config.toml
num_hidden_layers = 26
hidden_size = 96
num_attention_heads = 3
num_key_value_heads = 1
head_dim = 32
intermediate_size = 256
vocab_size = 32000
hidden_act = "swiglu"
norm = "rmsnorm"
norm_place = "pre"
norm_eps = 1e-05
positions = "rope"
rope_theta = 10000.0
rope_fraction = 1.0
qk_norm = false
attn_scale = 0.177
bias = "none"
tie_word_embeddings = false
parallel_block = false
init = "orth"
init_std_qkv = 0.051
init_std_o = 0.0
init_std_up = 0.051
init_std_down = 0.0
optimizer = "adam_variant"
learning_rate = 0.00327
beta1 = 0.9
beta2 = 0.99
weight_decay = 0.059
lr_head = 0.0068
max_grad_norm = 1.0
warmup_steps = 433
schedule = "wsd"
decay_fraction = 0.645
decay_shape = "linear"
final_lr_fraction = 0.05
batch_tokens = 16384
max_seq_len = 384
doc_mask = true
train_tokens = 136500000
max_steps = 8332
dataset = "wikipedia_en"
Each number is 128 + 32 x the weight over its row's rms, rounded and kept within 0 to 255. Layers, rows and columns count from 0. Numbers have three digits each. The size before them is the row's rms in percent of the matrix's.

# layer 20 MLP down (transposed), 256x96, rms 0.168, rows 108-126, columns 0-47
088:169123154133152179118099166063126115139123142118174155108121067141109150185146160124135092166150162096094099140106205114153090128097056186207111
101:140071122132172116074178152110130130080174127117172164104110182147121139137141167163113151118125132127176169157157164132112185112113089186082122
091:104118145159141122135150140123094125116108114100143114125129080120139148103135151158109126161128121159087101114154180132109128147073123122174094
108:159092143130124173154094145141106140112131159158111133151084115162097091109118136089096128142138178101061095171119201184098113129130109174110159
104:131115154140189080154137129106098136165082118142092129138177103159196141135163112116118099217121212131122162123085107143150131125149096148223118
118:157096131101128096112131155092118095166129123117132125085175169136080124117117135126133168091103136107154170161092109109135052087118146102026124
099:159174148081076165111109137150117161154169102111144089144115164075116141129097096129109134118134171064165134143073173109136152053135137129185052
102:117103136131105111143113137120141137077065113161158108118134113163118159183134169168178123126116041101129146066149138141049134142139111160076111
096:154054117161147156096139142145107150070126185122132092120177149148150118121125105136116125122114229150115167165147113111124194038129127146082150
112:156089155063129114163083130146116146186160095156167140135120117146133128143101149112168130135156128125082069136142137155075116089136092156135087
102:059074130144163108133132146094119103077069130077157095082156136114127176107092120178133106142118209159133180136087143128093145127148104106099121
114:177129155182148122128122118080188152123109071083217161122119130113131104126115121134108119116112127106153149108118165163143149150114043073143127
105:147123115141129168145180129119162157163176171146113150182139117103111124135116115070100097106121118142142102139124119099146130125167167085104102
090:170127124182115108143164130129130169135075190113126098167148105154087121177113132133111116157116154181153144116124167128129138078153171104135134
099:086127131095114121135063115156122135105130152136146134072119108097115096155149123062173110118125032148102127165164124165086118141133141098128143
092:106113114102137124131108079140149162114112151117132149076075140124108156087110125110151142151152064111000114127153125120115133109173163110149137
093:063141151094179118153089149178183133115188152128087123147161202141176143075130091094096083131111106126105105070110097200163135151159150082134170
097:094143117085163156085109143133105078123097089155127132122178089189151134163112144111134127118155230101110225125149120150138148138124143101127090
105:152145094119125116132135096159142163131095103137160117094143163108078108119098130124138126134081164111151119106094181100148134176128121096165162
# layer 20 MLP gate, 256x96, rms 0.183, rows 109-127, columns 0-47
091:112123156140157143113076096146128097167105152127112131052140122128159140173036090142148137150108129074088145124084065099090134144117120122109157
090:108142124102128103062138056074102107111089101130159161171113088161130160105190154161196123142139148179075138105136151095150128094113115181106190
108:096126099181104158141088111107095119108134156115076136135096150083115152072138144102104231037182069067110145123111154082113152149157141138113104
114:167161136109059136104163119160146170090197154157155119136117152076126122147117124119121160072133064162131095168116130073096168104153130130052160
120:071153168165134142108109117085209113088097125092158159120095075165119161158150154161122140153141147118047190143139124118162162103166125122137156
099:090172142209151086148160099121136152100144131065162111142119101126073101127130119145079085084154102165144145110082185114110141134129186129119129
101:114149168135110135169197165113135135255176123127129081105086073101160080104130167141099105115132108150135142166125157117109170090121110164131098
097:096156153172159123130147199104139152071091139094160086139057178113128158132080038128158118100144115157108070169113097124137102217087100166149131
115:122126125146167128118111083168099097140111187141138076136169076124138115135128054108103129112134096135172184135106172082117171111149153117116214
096:167138162089154149103124084164180144186151152162141131157107094120149105121153153114128139099140120116146119174126114118136177091176136146139086
111:126132173141122201099107137084153149074167090114164143133096142124136139134125116118140200088173103149128141134106150154130110081124052126075106
108:176191138165157128140172067166148089147108167114096117154086146166082135157120143092140173138206101140133142149120131113168130121144084186124167
089:108150118121106197162126116109101068114120077131179105053095122133133131124090171162158138092134131058137179121142122153088077136075127175125137
108:136130093109103151126094120105105069104136182090158136070145154101166122105061094122127121066190106106116180103119176129037093161117131157120166
099:114130127153194187134123121174194122109134127093131125110108126100114079150090148108086136123138074096160126104109154086101131108213172092132106
090:098164107091161114127093120169161145110155101106124177138173156166168140128104135104093092085119122087109161123100127157154194149129119152104162
093:142123156119097118142090137068162087146138152167123159136107186105181162048143108128141171056121100163140082176107178132144188092156129071123098
106:109147112150141173124165140188126148148147213119118119102159160116118185166122120142075151121132070091120129123035131131166127147128087085078183
098:130146188121071145096126117121137109105154077158120113061133078193133099082168187123117115096133113091073143120152199153083157126130199130073156
# layer 20 MLP up, 256x96, rms 0.176, rows 109-127, columns 0-47
104:155184184127128151188101194149118143079083135032157097118176076137180120112113115121178185147139133122079114143101148168099121136150147160106121
091:141121106064141175110083110177193102068134142153089110157162179152090153162104100133118105116103099157142174130045117056164138113160120159086150
109:120161122134109117123154133129163120190085107105152171107167167091157132125114168112096085145164123098101152152160147121118077159106088150078170
097:122156104097087187090092105176144119116130101149103086091102136114083106130096118137133176086131050075115102147189147122087145143159161102053128
123:096070154081132083081127134132101146127050135131118120113149180145104139107125098161175138136118133156152111120096140084078083132046174127134088
100:141125159123172129137201091138155158157195196154129126116145184172133076150164067116151122077130130162123182097081164162080129160149139122129127
101:136126129177078041117098130086069090149085093070147172131123138142083101043103101124110122150127077117194095107134165134138149127115095132132168
095:066119139148139082091155164128108134144060158134196116115093120131086082120132123168114163105137088124072103140180093074112098094128143106155104
110:103095150129079145176084124127161134201179172160143081088118091137148135198124049047115144135111153122141158135152141134129139179074137125141119
099:190155176120167127185141166119098139173117163189172205160138107128149160087181095128136110105100148120081088135173113114137124111029154095169143
115:155106162133159094152173125098108180136146166119123125109119115123118122116179157114139121090129087183136084154120159104165118078164077103096091
112:101068060124112109103136144165068128084139137073108169125158156158145145117042094177138089144119101167127071178109082212124149111134109081097111
088:145162111159118185164130091128109147197103104171095119120139104106165129096090200159140128166121136103123153140166084124116074195171139099117133
101:139091154146114187217119166084133140138110172191095129168076160166155107140144198166165149072088140152227150149125105153178159112111119152147096
083:109152163091102096088118141075078121156164147148114136106118164145115174111163083105101111108123161159103092110092143166115136154038154121129118
090:096168171093080134109125109084133114196110151127104144081109115076121128105128109131178195114159113119081077083190127098073062116111086118113146
091:155137097152161164205103074137153140188097149126089136089171082182117080143121135152231080155120128130169101122113135118177117114106108117130160
114:161094147122121105134177141169179111094110100152108111127130122159127136151082161133156124170119170093137152063242174111135047136119104198125169
095:157126136096120109154099101112203072086121155162113144127075164129144054103143125159140166075167066161132132163139141063108134161089145174159103